{
  "n_head": 12,
  "norm_place": "pre",
  "rope_fraction": 1.0,
  "qk_norm": false,
  "init_std_qkv": 0.024,
  "init_std_o": 0.0,
  "lr": 0.00205,
  "decay_shape": "linear",
  "seq_len": 1024
}
Each number is 500 + 50 x the weight over its row's rms, rounded and kept within 0 to 999. Layers, rows and columns count from 0. Numbers have three digits each. The size before them is the row's rms in percent of the matrix's.

# up: layer 2 MLP up, 2048x768, rms 0.0637, rows 893-978, columns 528-575
# down: layer 2 MLP down (transposed), 2048x768, rms 0.0597, rows 893-978, columns 528-575
# gate: layer 2 MLP gate, 2048x768, rms 0.0634, rows 894-978, columns 528-575
up893 099:500516528427478451450425518514433527504513601578474521446484494519577538498508424529436498572544549523589511554580507518529533476601417583526443
down893 103:461477441510489581512531462555505462499518500498436474503591584511552525497484456421513527383459447526415522556449529511517478458524430478444525
gate894 100:549547564395444460448551555482541453487434482458573506525453490563531513501512487480475568527548471521578597381517574502498392495498598490506458
up894 093:495464523567493500513492453484388549484598526590455554463561527535495445503556570500517467472696496444531505552544416438507530429469491460514556
down894 094:568549459577457430478495483484514493534501433473498462390479564519428447484518583522542478457549429491553526477515502479515576601483464556520485
gate895 112:518548553494531492455515376523551544495488419484414510441482573521571481515525454496531494500533506485509440460552514457482404451463520541452455
up895 107:447548534474501543447469362514438527562454476390452531527474456402519507512556491427518450522533509512485517451492490502499504576516478551400532
down895 102:555481554500510468528461431541543450551500479563456517484435486548497517492527495433519513526477458458482509479469465498446485436433519524409501
gate896 091:611454416432552480510529426478507561575524448550508525463584407499587421499452464471540468525562475455568579449444428535512465463515483466527476
up896 105:477487513436577541408553514483492475545505535527497496546552548490527473374453450482513533500559554446493475480488530492605468547496461543495451
down896 106:509428535513467484486506550633431481431509569524448492518481450429519540332409537581537470501546567425426546481444467421489409477463550461415535
gate897 111:444485512446533571597522563612450359516436432487490487443554461478489652401470515521527552549487563517517565560496433554493587491571459450428445
up897 101:491517617470529438521598543464505537549466509545467534619501479497477534411448560529562507502547559566525481532510422538496477481522471534493473
down897 102:456425520501380578493487510562583485556563432437518504513497505399432431575533421495451441480498485492539527416511533505521465483452415503514552
gate898 097:512526465431510505549563456471632482533497544498499546537506520418553503438565468485545561535485516456506431473480546472515593485507546501456485
up898 098:516516532505539540512488464387584521421534606560581474442536539448443451462519516508527522509505542506416605596469475526459581529578617498532531
down898 102:401477463456547469500511474493462513457524495477524485473542515481469491473471547455456473442532478492462506469461457512416528423477469563545425
gate899 093:533448460560519530549533434468498541564518511513506464509491577475525535484463538551519413491481359490493490500593493528571484453595418522530510
up899 093:384496429448507516517482505563564434495440525374480474485510536486487496582511471471422451492437453463507455511471384458395503446479457543493446
down899 096:500436561528530500535349436582460529475506440479557594518560530501564518514442420499435410576629556523528468549475516550561464455422581464543485
gate900 104:550577573465459479534523593508493482517518448576471504568573558546547486541431583457491551464486451427489477512562503553464521543532483409447525
up900 100:551579477431487536483463488491412519515546507450496494507518574447489492489470450529454469519417505538530448484474498467525504466513492554568456
down900 099:470508505456505595497523526534478619483422494505439431471550537517464571513565483534392568520475522481523494550468444479471590506462488567398482
gate901 098:542497413513558486500484462507424419413485597448434513441583443477436479530455427583472384491528520507545477415476410534550542512517461526464499
up901 097:505514450478430507524448439431513565584449562552515504445468572498482470562571507478517444549511554647534499512453423529491476377554438460491445
down901 100:566402480458440467517550466503480536385546579599499511437548562457435378623527569527453476504436577596540504433491553496476472455468472512452357
gate902 091:644495509463562524504539443533420451521561521547554513548627537458566538505513549496459463510561496498553518474376547505476542503490510509476556
up902 090:524525526502477414398463462491592450465499524437512512428529465583589510428566381494507475547547426520486510510448447538488500536535518484424483
down902 096:491530542472480547505549562543473585417476469402490491552519569521463547473439501571493546478549466430538522400544487502452465523503472514523477
gate903 099:521469575469429466450390433603470407496538525503492501464539495482557491441514446499485483421409492409509510514476504417429458396380489514453526
up903 101:417513529473470408433428490527452523501562467458523540543472491475492644436514444510519597420575566474449480481497460451528418511468464441426536
down903 101:452522467471516548514500484611457485536451435471477518401472484524582511432466458496503486518488429519509447435482566479463397466509514502451497
gate904 100:613425512456516504479471537515542452486416524540554537426557449434404476433519480486515452446431493489438581526587489430494529439434519403438477
up904 103:445538427532565445351497488436559445441407490384477516521530520496411490363591538422580552521470484528538530479559480460518477478551485544466509
down904 102:443584531580552489486511505496399502483464506446622530598511497536491538484488514561549488444419514493487459532517387470536368521483575490528534
gate905 095:571458520483475483529442507491557541482454441497495494552520540466565597518447530423544490471552528485500529464457494435498486590486571481582501
up905 098:522487508434435458511490608507623488499486451444570455571537507487542589480448504451494549522566464507487513480461587520502516485412554472578515
down905 094:524515412427478498533556560431587473459515484508516531542502460505561461558409522499500523570552466504537467492558473477513464551533532481539595
gate906 101:468517504460497531512522516594512491510517518496507492522527460500524536458479483544425522452522483479453585517535552546538446480519526535502571
up906 089:530357477466496521498423461521500506463538503411541493456511509477430590611512510471564570474504489488429469550500554503482487546479537407534499
down906 095:442458526542492494439448458520414449483570563376479504512432480451537559609509531470518551461382474409420494441388505491453542420365539538490485
gate907 096:535438486521440432569500530593518457518593541482600482591482534522510505630487440440475473482538493522473485511413539478481494553510540504473465
up907 107:528400555525457451536527618431510453394519549398503572532531545560467524545392559460522387461492480636387558473438455590586516549528516495481556
down907 095:451490509459457532503537512563497466494432615481542463575465408568428507511534479519567537471534495485567562497404591598511505528523493408571540
gate908 097:473453526410499455507474510591519518653489513524536503563573506585498564450513562510426465562501488610509484583491486548503469579467461545475562
up908 095:459480486417446458540470547524396520506509487526494495522506514571459491478416576525451464540497466500494506438457476457518466531528397462510467
down908 096:464500461459457560501446559522561402463474463504381437512455459577429537433462550529451496555425505553615471536478530434533575460478450484408580
gate909 103:454431512563440453473411522477495444398448502539570510463526476558510429484559498497534541535530512417553471603477589488524530516575547441578526
up909 102:528573526593506510552425474518515472471498545583481507443473469446512531461545481552482487526593523498407497476524500545502416478607515478468433
down909 100:413481429469396489459509454505505519527667514525602474594464506502483503429413487435517472400507515506525469496465496576527501533493548493524574
gate910 101:485447444499459614579437508392456470576573560445452548491504530442472394496518589479509546502452507578480545588487541555465460419432507479526500
up910 104:508462502532510436430427506490463528491489546503496568527563487463520557578565509498442533512453410535485478499545470502422536521563524522422468
down910 104:522505486498414520636415509474552428558571442517542477519560468473540545413428484492510461480417423480453499563470500557548426520369498588581511
gate911 103:398435513434511494490554410598481501484455422463458386456547503480451425454515461503497514577512513547487499583579401603422478533524511539565483
up911 099:614517500436427568410545487542581447444445427497464486433502434544545506481444548521613459524480520495500492472518526516543576521432490453484595
down911 098:457527465502480498576460518477547540425523498510506533508411517473482431523436551557479475503436547565496581552535568519498466481429621530510524
gate912 111:480494420534546499425464486444452495533586598392511481472532419552528463447459582516525434530512445495535524482431502470502541533451429502508496
up912 111:350526520496506504506418389524457419497413481492536347505441481516495504462495608474498526589564431506521496433463592506434500480496482563438531
down912 099:528552467483558480434462380418594521544378477513429502451461461549518416489537525388505568516569545500504429465519516334493487615502425535500455
gate913 092:451474470507513473509558487527530554545517427517507499530491473586480565426521474654550566505450464494500541582550467462454499470559586583531485
up913 088:449452404428524492441527484458466498415492485543519499443596559492547549520546439472543504466499590504490545485422496517561532445550460483565539
down913 094:480516541561494474483499518519531523530444431456491408554429534545482604448498500590552533545523538527586525529585486410511514467543544527493504
gate914 102:524482478549607479502505491499468427488500433519433439601568539560463508536497499421502448522528516509454569454559406489455455509512501509542508
up914 102:438465548467393485510501513432563550495527470444523559500503512452525393509441531525528503521559576470507481485413546513429515489475517523511548
down914 099:535461552494512399419523462537548475441498513483453481508517401492532450588583623511506414405586525529501548469467467466584433602494469431466455
gate915 103:544489480594491428596505470534449463479540479454532449528540457528405457478467460573492556534468423564564500478561600443446515401497361609466540
up915 106:470543500542448545644489477514481463533516420546449431505534589486426444463502420504441487517563525500506538401526434513469491570545473536530535
down915 098:518516496526533518491534458478582553416424511488424485523461529454457463503542403498491508566445463526393503473587459579372413520545542565512587
gate916 103:473513526486562555391621399521528549498456496504508568449552464520564567462517472532482551483473588515452462504492508528520495424652553580423464
up916 103:512472555549543517487477444530513446523493540471533496513467389464580499492447542440418501459550621498526531523493535443487575420511536551528496
down916 101:559482530428407538480491518534515497465486531602474566584515471608469551569611540485577471589443518504485382492483497520594501467602543494530465
gate917 097:551464405672501476525538543514550517482497572414454512409477535581467580454509495563489567435505450506503495490468500429456475530447488458480442
up917 099:528532538465467464524473537430529514485446515507579453537471413452526438379469468481513605522554472554400474563477567520474455567410476589487506
down917 100:475512512483508476479430466593436488355437415468459505479493460578469450481450459501555448434544466467471514588517441474521455492558522586539482
gate918 097:531432448456516489560502435479475494471484467530575432573494446512590476561417432527532487526571546436476586579551494502576659553515504459443534
up918 100:530541465475475495550470347473471508518493533661563472487519568480556491508411432583520548518541417490563492520548538450476566481545595417480530
down918 104:482491519518541550521463499428484481492508506414536481479558592413430567514437409531483501399325476401419558539466443562544464493472564473457479
gate919 105:524518474490474493396504479415485548484583460496533530570524481545526580512549484540467465442606578479474486450551521528613618571516531601511462
up919 099:566577530530455523520454410536486426491453530530476478479461407471504531530539635407502497628522500537469512569633555508481508506431571369488484
down919 104:503509484497443416422420455446472480576526404529545528522560490580554579532534521467566452476584525478456431486547593485480549513451563530494517
gate920 086:604543538531437509550513460491592492486486486540437573528486458504428457516527576478459595545593519515529403541612368549522462509444444585502536
up920 086:589574486489557580499558454505492562530515552473584571496531480542492589535533526482444509573481564423546460533552464461464541514531561510558530
down920 094:564465542455527570458498462392506486555498491485543533531545442549537477437528494479490505449559491389468400548472453464565589473425483520471482
gate921 099:436517512593508483436433502501486515537543473499559478458458508536465490506503504595503505534592441511491506535505456496516487474490471476543386
up921 094:498464564622447431508433513521485429512499517536596586313465432552502424548570585503442419471470611428519439552473438479503526448499505463561534
down921 093:548494499581593409545551518584479492501515498511520460542462498491504462632583591462508476541529567498466481500549463526512454544506535498546392
gate922 088:489445450472494488525394511536567545509520579534568510413507461491487516480463429448396514534548545484517451541444464466504473423422567400512534
up922 086:518522404515511489474509476430452568543517455479484515492466513482456504417432590465630365443408491454539581507507534515490517457472528608535541
down922 093:401483630482498473411478453481497477397533530505466495474531497489436505498469520493494551503452473500555478518452504494539547534525490433502597
gate923 103:503541499488527512440447579463514415504626431533408507464460471513566513417417403530576475478491476482460504539512476506536451429570483601429616
up923 102:497559564487566499519512515580536491518517510494457525482496478482458526471465496487531548573479469474441597433523575597438548503533393518532419
down923 099:520504498454463562553490538475488452470592417513554470526559561512400459469381394479426472493540499577562454461501430562467486616543490445452539
gate924 101:465450604553520433519586484445371463454511507493528405562431507507412562447519490514412483499426430473538511446505510469469548535427479467472461
up924 100:498467567458592484473551447557488376523459463600482538570496443476518444427459536419505470521491419518449520432573463504522508523466547549494491
down924 101:432496546483432481571472557508469476509541454468498606457546506500434523484534480559572532476490476415503576506443417432457453517465458505602427
gate925 094:424498607503451534474507589500494491476470446491507542427493527518562503507515525547405620497563466562434490517566427377493499470522464581460494
up925 094:442566557497530496460472449548472420441540485431487477568509510451546522543548499589473518498587500495549456452499402394513500463497531561515504
down925 096:513554495488528505469512508550513518495464536549483503527510475519517436471536495497460424525523505554523548421562433486461526507593454518538487
gate926 095:530515489463476477522475486450552507553574440444534452492542569498507558524527469526536475483516470518543437606529471427465543610554439480484541
up926 092:477476529591468503504516564536434546536487522523548512472483463537541473542497467515478558514507388577534519574498432444492398633529510573526625
down926 097:553525499629443475434407544535465556551492432479542566436480496513479528460519488517517475508471487494592475512555453532512450583512484519609474
gate927 103:507511525535512574501517553488519477478472538483487448437486508454471565409500476525456521491484467560553516620442476543534518545553555508414513
up927 096:470433552512481470487490549442449493454506564393555526358505525492447549530420530514567478471447552514450456627446525468482495495431562479489450
down927 096:526478494518553580458520570559499514422485518527451415493482622506557418521546499547497585510536535473501406445470501524457510516501564480474481
gate928 087:443537521456400498499514535470563501431491522501504541522496459530503451408494562497576462447488575459484455464489468411515476525458475424435426
up928 087:574521423552513492550509538541465566508558436524652417421366512472486563522558624503454472511540478452401546456560495557426495496555491539474439
down928 098:585497647581417496467455367506601450478543419471542563509443520574491470472472540496523505510464501549510437575521481475493477450437481476551465
gate929 120:539509410450448489531457481468542492473465532561520467451451443525526520449458541586521518463450493552468492431462492501568468589456465468463485
up929 121:612523416478440523477427523380476494411555556488486462431451484484479418513509548573466544509492523496429454412512520516507424516497489502442573
down929 097:490465484450523393452534556436463524436593568445494510458518532512493567479550528538455525487464529439437468483471503390483557443455430546477470
gate930 097:539488508478472510439426501554511536585444594440478413500521423485524452486562421557483521455450574457419595437474373583560579435475588502469490
up930 100:557448528465504509497524508510435526480393460507501492547460544478496517431535459513590486509477517471487526627450614516516495533412489575583451
down930 103:542495571545453484492469524424437526554442504476557508441423455469514463509434491476474578422512448573571547552405486585599508476557532509453616
gate931 101:466469558592432480502590521466597472468476615574527500527426516494506505474554498502497408449553444484467564442494564507540469601519470474442505
up931 100:453591489375539513504380523524613473567491468410500496574495508486452509510441563480488518579554502446515527538561455533483541489597518536427542
down931 103:502637446461395481478522623514502478527525489491443572566458587519503503469605507494437500484576514465558550530440476581533478483473520611435458
gate932 099:539571470482472529442590489427520534548519383513402435486623538509592583509463429536432531566518453531573555459507435460416419510514495482448459
up932 105:439501502587507445546492440513533487449490354445455546478442480443506469581574439536538477536413448482508481519592512519463452487561425512526478
down932 098:450521465439482494421481520486542488507514406475437559479491559470567477528490495488406472543550461504488526480532458429441538549512525545456519
gate933 093:374553552591521496497486506463494587519420493486428535477539503574559479452508550607538477422423544421519520558568482402464564516494449508452467
up933 093:546459540477435514410466467539579574497469420575489530489566608635518510450539503520476478483433560542458348494566459457519605452583491498449507
down933 096:557486491620377462540519466477501544362436459547590475496526393562435426398461566532467493518581513498594491568495531443440549487479376498505517
gate934 102:531473458432491580613491411396443587522604590542468518505524540481520431520406585441462536510487430468485602464528402520517536468447476598436454
up934 099:546531489481452408495476441457501527458520522470512528470527486492491530499537436430430537468450583506568535504498417492562473543464528542530514
down934 098:556565371496443428481481422431507432446514473458475402465576562434585491416505555602510479442507418534516530542562548454495473483506455518536560
gate935 093:549528477445456503513479523442543556542503440590459562427507354466545521444407561482490490574481491495496503505473496491488466488550476548485464
up935 092:490497504531541597534521565485524523589516458573467473612549508469443458466463599516476511483494375490507458559444502457457522553495534411478473
down935 100:423479569491448476439487404506516552461565458446543496535499439394502436528533480504434437532481443499534478407593402577516521529509426424534480
gate936 097:460488559460557451556527518571555487559520589544549587420573485560499514460548412462528465576494518448478484512522496531546579547415533473499461
up936 108:441530506543481531489479456431592571485545513442545482587557478447528495489446505444460540628536482481474474494415492522542477506464539528450486
down936 105:449574448525480487521377445603487496525485493560544576584489409465487463510472496502496450495495470437411487518431428427469477445496532557506533
gate937 101:402516530586486545448516481489442405528519533426510442561501567550482569491587451487478448537542456439528474481485534463459448386537536579447487
up937 102:517479469550540495572508503543526550469455368384561622416458474499422446440439495485579510508476447489511445535451571469507622451455466535547522
down937 102:552470419398388488473538505579552517553487488441489454468505428444461519578539468541565545513568492545518552517413444522517621460444588525545332
gate938 099:556484541480514488419485459557394453532574519533561515507438502592545492481479503489457462528541531497423562552546492508429427395515503477442478
up938 094:506437560622461561437479569424560513561488375479427537436453539552587528462571483570537521496500424463496516454545484579478378486461528471502514
down938 099:563508496520431529468521492536440446529506415416507506535522514516502507429536447451505498480593544535575448525529489490464439476488515543515510
gate939 099:471497416478491458498468488518441506551528439529548520483492485496575488469577473500502613448523547515442476496573507502567493473490414524607490
up939 095:478564575509554527509431466509566481457452523470513428462587516525525549523474541428558460514472428468497496512487450521445369550496510528474485
down939 096:551498528532577511446383417440455469409500488524435444437538469464424440496458545468478485511530482459521473467522534531408422477489404525532530
gate940 098:516541472614428453436465506501468461588486440519504485477438567421525528497531472488496430571490447557442431561450558564547529439489544474477519
up940 100:496552510601543461547525549567605549496518475443554407499488477484538461455463509554532551517492429488508483486545625455464547462479585515495601
down940 104:508499567423552451438560510488535558530484509477514542438564517617502514553533478527450502553501470498580514502550403543478421564547517525491484
gate941 092:470466482514527552455629492481456482457472529495568538407534505463538458471463474528575552496461464475430494567532567553543559426474622453440552
up941 108:519572484532462529554498455472434514521471558518515516593659518411511441485504439464551464452489466502395484535459543548511443429458447519436585
down941 104:526521475525446665527524456554567518512484577366496377512438511465463559489511483531502490598431398477578612515419474458497510488490383450545441
gate942 100:468511532459420493417517526504509427503457477507436502544507531413556501445487527422575499468551535476533456411576515484485555391518482497428542
up942 093:444509474527506603553451477532484540597509502522519524518477374524541484542486464596440564506531481488491403573566507512369515506463470464503523
down942 101:536512482537460467475420507468523488576462495500457402528453431543498519540458582462499491513557514448462528547441504535486516547436555514545495
gate943 097:542505570526562479563495539492414561502517477575552507516528556457497480459468425450491456541524586566457562535468557499528587478460558472584537
up943 094:473592568537510462517519560572619516554504422439459523534538492429443465537513446422499483559399524466497482530564555515499470542524508458537452
down943 095:563432450460540427534519630462459433428451473555582540535542535442496547449525525426498467485546508467501386559498551422499521467619532511536409
gate944 105:462477547473431530534471553540473581555455484451552583517636555511420503497497522517510510420449499535450476514470435541482459534492558548455498
up944 104:461495514561534405410389497418539496461492551544485463472586480518483493529501442615430551590551390509483474449529432498443461535510545499585555
down944 107:543534516524459473537464455644562489533479509525605499400463547520488465580419462612512540457549549508551514478533539435506518534485548562382432
gate945 096:513497567499531529402509558542469486475539494433469434484530520464545517436549564503536499474517516560514468530518577585422534476411519425465567
up945 094:544508537461424459530458525496522428502447466552588461383486602520535499535494529469488565543519455533456530458490476439533536526519471578433404
down945 100:479433416413542591574553521421464477535501552479490502491468459489482431446533403512524430419487546538422414483522479572551434581423542539454460
gate946 103:563565499503528507507470430503629490562486503552499553492513580536506610530531461472487442491533526553561509504477576523512549476508509501448459
up946 106:502449500509518343563482587512516455488511507505587483411447578393473466504563497503435487510507471514615540444510389537530514492477510427497541
down946 102:523399466581536429520491524458533526562525567520549494552590393405557491491431515414407542523473526493467486524452383419480534433479486580510425
gate947 096:520545517461536466488514534453498489503504442459553551546466557590514433535506548502515525490527414494504483483431401477541555553517438619641473
up947 084:494511528513498566533438468563460597563576524503451430454561397453438556445533550494445430477441420513526466499485553399513572455382525448405495
down947 091:461433518474484566493497557639521475573523488497491482478507465526472531447529566498528439411423516502407475508488477473539518449535512511508552
gate948 092:450574515514477464570479481517566526456424529486446480397464557490589524493572565574559484512505435467481517453429591482495552486468475450477579
up948 099:511483449474479478469495611461454510573482515541505440509456473489532500589497488493450527577578472530574497509448484456466450506437479545515487
down948 098:526504406547519492444500437500463477426511524470543494510546489416569551552535498485471590479442520528465439503558495494426530451536389458516487
gate949 094:450482503496547439541466549536559545495506474499504521550498542555562515521537487423544522466561506524604499509579430427509444500497539467518582
up949 092:562519402526511483450506369653546496473527488532579386470542467599574475405490558549459478559430566470379510517484500486471617499472499559522370
down949 093:600432510577469522546523451526503436465504516539528509462546519550458460522539454523524447505572531561438543456528487427516557430411535470557514
gate950 095:529509451496454451391485412483514448596410504520437634486519500445446605456494548512440570461494467346527478402549470521474529472509494414470484
up950 106:436505459550542486551491472537542596533513429453548517485573477537410434530578455452545548476500473486526555455474542512451570560511481450538410
down950 099:587541424449465502537492628438516465548497589503560547473554458510485521493502623524468457485526514448549507477510504480448412498490445485520549
gate951 098:513428520539502540575502574496441424403472491394549514490557508451414458465559524557491445479456502516501489504453449495488441472490473583516541
up951 099:424522479488541498448552499553456564455452554492580563566502538634450465457494487526488429536543566564555490481424474517530475435395523528585498
down951 102:508439504556524405569465573542471425491606451501520442476526507503526469528523475512487510538450462441542448524473517541582448470546559448444483
gate952 103:509447557491406524516459462441523511461518422464488495469577503472501497524451534621488517567475533515532569516490532482542529505505506561564486
up952 107:474511554571403530506535479495512579422463474564516435535528431436511486486484449548521482516429489547509566437509593541445522475562534504508504
down952 101:470538502588547462504444535471478553520466485569561485553546460493464431568500434482463514454491421514504404453533513509494462592485414564455499
gate953 111:464587515589463565533421544477501508520486482522549496418587445546509516528473478479497578516500526504514474414466564551569512546480505476473483
up953 128:463555528441424468439500580515453472507479509454494458507531545497522453502454418525599488504525578460502443563411495494537502518442444450463561
down953 108:541499487434478558513480524476436444553519423608523511526535628439468457567408401531438492428543602451444487502437458501517472534421420519372434
gate954 096:539481494521549540568496502477481507595441480527474450433541533523507352518500587435559472486481476458496452423522358477450608490450554504472519
up954 094:544522479529475516479470514404473476527619487494519525474452570493578546441497505447611501495501523526365464588427585470476484481480526526551514
down954 099:496495436410463437509473516472464404493586581519460457510435540408474525410444462526432538456510503506543508549473538562484499352504456543460482
gate955 103:529476566471449493453399510546534496501576452437474527474489486431515504522526582508374499525524579535558556527414462570535509379456501432603472
up955 102:523578525498428563462565529454564528551553541543422469486572488524480446439559358502587508511511409466482429538552538401480490512533579506428475
down955 098:556470435483499479445455464546479475549567666389487447444506520533450503507507478544498487361501560531475435460488522428483530561590544536501537
gate956 091:525440549506570522533463535479507515516520596563494448582544556510462483512524442475429501534517507455488611540533482460545436484504497517516433
up956 097:517604512507425465543541555563464551529529527501536543481455531566504520500525478466548511497520406541488480472415581568614496462497478521484557
down956 099:527454484467499561463446499383475510476487506562480482492486459463431520401387558533476570443479517438458562516395504523487510623488512564444483
gate957 115:538504412535467533507535515532449462515506512506514426495548472489547549554525557526485419381420487531474596453459440509493423543423503398471511
up957 108:554470475533435479542456549483538517538532498496510482472438493479573481532405528440534562491533534393485548447530525504407478470553507426481496
down957 102:430474491443537443538489506586453547559530515493460462454473628510521543510579450548538387397487595507524442437505456491515502524494543566506468
gate958 098:583572496479535507491505474473469488500547494526504485512460513554567583546575532648540536509495469550429538522537566569475486453482516470499489
up958 091:499532479495488494458465485538505492427541492654417463502550484443526473490532509447473400550569503485536467487518396512444529414512518500522460
down958 099:484465471477474553462544443556566502443532493543519512588516492407519499541521504463504487433482515520580430531558454477422545490476626583530471
gate959 096:427451524567464452523590429478581473544487450469538477455446486521507465532477367451470551478411506558495524458467440450353539444559422497488469
up959 097:497494490548625644509502533438536521502504578468521538533436544560512635478551578462490384558495394547542494488546547463516543455512459506507503
down959 098:544572499518505485587413499452478508567534449474454608501495559500607488449533564474475481529630498494489593478524576483560491524496548490478465
gate960 107:503477490441557482386503537578544529522439515547481499452469498489364511455521528388524524516580536505531447595491516510507526474425489427568565
up960 110:536523460553470481419509529489527442450478564511484474485507590645513465555474461481571590493494603509489482538487452551523446500532417545552399
down960 103:450472519483577481454528375518496479391491572524528549449544437474498478511549506547568495423469464534444594497489539643427519570497524520456641
gate961 097:524460517536436541487535420458533617552466419572445423341451469478531451515419491485473513518437498510459511531541488528463464551535510494529546
up961 101:520513583484492482472531442537430535473499485499475509581470538573518504450534494593530513554559516541452473583560503644442491530496613425423504
down961 103:484525500554514469528524446502568550609483464533529476483486442472390427505472493570438586510502490459457511481444464558522479451494433474506517
gate962 097:442470451537470569449626489447449488484412582485477507451515457517435499456460490440417571449430533567431509463528469505578465449470410430499474
up962 090:437581559580529447610446557473520484481589523440506486444571480452631511451487434477496515546549593478537493424528501466577455533521585538586420
down962 097:591485483515572498471329488496486492390565456545451513481530449453524493551495544505585473421453558498619544499534536466466501508513607488433364
gate963 097:353529505564545500470557525583470556515522510542562453508451333504550590487563486492535562495505493413486502492527507461579441481493449540487385
up963 101:505474437522480523462479511501564472582509416453526533537443484514442524512488549456567546408448504465505490478556474512480475438569495497449569
down963 100:502474536515490507453480489646525479541441557484550410482512477495452570506518595424509538500446519409448506517512481504605469506485490557559509
gate964 103:409506525525612540497507544550470479511559514443515481482561503487455484505555604528504474566485512540515587509512588476508483523520504515480516
up964 101:492455538458526498520539484519475469520445532562463488494544467523433485509507447550488492561512417515480535544493522498432439486523543428410573
down964 103:476575509443513473533452539482481534450532438453572502526463528512538439483589460508525424582404607518404528486448527406501613503479485428460521
gate965 103:587471580518583501526507496447400466513466470568565503497467483524477523412508519482453510396546599505388453504584512466461392529593472503492441
up965 105:459519460473495477542458481512567547499455482596518498516543592497464515537533508467530503569448537549510446479519356488457469488493604440378480
down965 096:480492495443501514435487470500549501449551544492477557437510457542440484533484435525546495568489535477502568495419529516440445483466455436551449
gate966 083:526468604505557501572531503499408396520540516459579478499434531493574502431401505484543499479529427509549468484443496512572539493508432585513526
up966 093:502498503427503592316561532536554566475512548515476573499511554550413567484474479572463571570457524520477496473611472502384449465470491496472583
down966 098:490487557517478417492432505554516531554490494551579482426444448507439490545469503514465511474484474441433477461514459452570574511520509474448468
gate967 100:524484469511531628423436482583449592418482541538589484396545482523533442479453554530541508513498419445504444468463545532479421483514390385503519
up967 097:578493424454496611440419540522543500484485558523458452508463429485534518513536545562500436595547517454454465419446434477473461498482426437503487
down967 098:573455489495532510497490494512503474557452612458472526488556506425503548539550441527453507597494538579503490492597510463467524385546430472538484
gate968 099:531453494541532513476498486444387522545553520556497482482460475489492509498494446486568470446521482531472514591450474375532568567560538584458510
up968 096:507508510546495504548552457524534502527552388474492519578532479514428496525479478581491494535582498528458451486494535552536524507558474440554461
down968 097:482487431530522545475568467449575554520516429454471468439595535557547501586527536486463522507527439512469499522541434541539515579546387449532580
gate969 097:539549480551472582587536464496517449491552528515518490494544556399525414529497506537563556463567418494396420460599493391511515507619531448528551
up969 093:434495459504424551466346551478549445541546419505471483490500503560469493552571572533466500606555472427481422443481576515488568559417543541515413
down969 098:552474546568489445480504427474531571524497459382402485500509483473528428546393524542515578440559455588499490512598603442621463492589471504467493
gate970 106:537547494505415532473519481527506491502460472416540576375457534608532472489519350555544500512534488503563470521442458558495509461583556505526392
up970 115:485520468417583424473513451534476525490503467565542482471466465483442554600485549418450489539430517503516492501430516485596515525546538453510518
down970 104:561565459527525525483449519563581536427495486616438452479500492432461528496510547539444456490461458474501490565425519507533546472440505529525437
gate971 094:474485568542534441532590607540557526502487450574477547440443393533502538556462511449485510517476503528512571503508494505590562503529583558469443
up971 100:522500538533484458494417545419508482537462558435515571565498551466465511512465536606415431518417514482555546521512506491569531656478554424536349
down971 100:507444487536487545572482546473486549469465412506394451488498511379487545431470384494516500468453527386483419554499451429466486481537527570434481
gate972 102:486499466464548512465504521596453535562512517541519568456472479546562533461482435524565549499524470568544528476534497436461416492481500509371444
up972 098:498566528518522449515541530596557582587528566471480551525458528522539480501435456456464438427471468555492565478472497482523431475366488508545479
down972 101:475475488451457457430556501497500481501541577416431506582407529484511482562560586406501504535597483388554472554553516531494416458490463541490464
gate973 090:459497461472485476534517455520491521429404493450490626484486430455439563446560507483419401475511496458543477495476532512422490495513492459469464
up973 107:572432530439502492485430428537439458473480453479520494483513542493562451501486548427492419439569528489498458529472483516475425549479513564560532
down973 104:475502523430510593448507381551571492545589511482443477502489476444571545506514536453538518506483454484547513566585514506497547438481450451481521
gate974 093:579431532488507478424484509550482569461481408553520481470439450507598432478490412502414421548478457520406538489506485517424451478453524523514527
up974 089:498490444483457522508484486573551456498606569474443488516457548536490550531516595545588600493397556594502585413468413512475544465459523507432447
down974 094:470465510540563516488526481400558553494478507526498459404500464444510591387467656464563629384489513502619514490507565436442535419484552438502508
gate975 093:531520551446454488515461533584492566579542565513504450447520561448517497509413493503475466418523489445470543586554527515552579531488513457453538
up975 098:552423478601452439538497479480512487560541496495443571671488496478468536431456489461415519517486531498543581444473399465587470510440560520469473
down975 099:516546545450563485481496496523445495480553445479565413513529531511542511450529420612434514451500546475457493576515380562433543438553497495492572
gate976 104:503441508475489520507538413528553555427463481562492627610507542480513527458549461530457507475532455464497374415375482499515608411473456487383495
up976 104:452549605511476555578476516536499444595511505467559528496432510529468559427468499515462507479493495547615597504500461485520485518535409505435494
down976 095:535476617536515469592440457551481492449546488458448559519545470509535422494497454543496414438574401493559532474455414514572532492387528538547545
gate977 087:492545516515473501457531533521406477570537501474469509469450457494449506549457430484594482501549468516527548527506437475522467481439526519450557
up977 099:483454476498468508559555451452428556442420468515513464461500521506559492557487384619479533492405522486429506534568614534500461456456554428468567
down977 101:476491497523439468522453533545528522508481494504497479632478468470404548450525489503453498498559493482511519425581450453458515488496478546587545
gate978 097:526544588417511482439549475502423519480486374531459548585463450407490503448509429518528487497580431512503510471557507515426408440455458475489509
up978 093:496611600467464514531582508500431457491580450530542518573491452360506540478538492490561482512483459501469555444542519505477492429446441576505576
down978 095:585491575525508492433491446402452483403556471416544488480594480454553456511481519480419472460466512509491440475532498538534496436404502475483552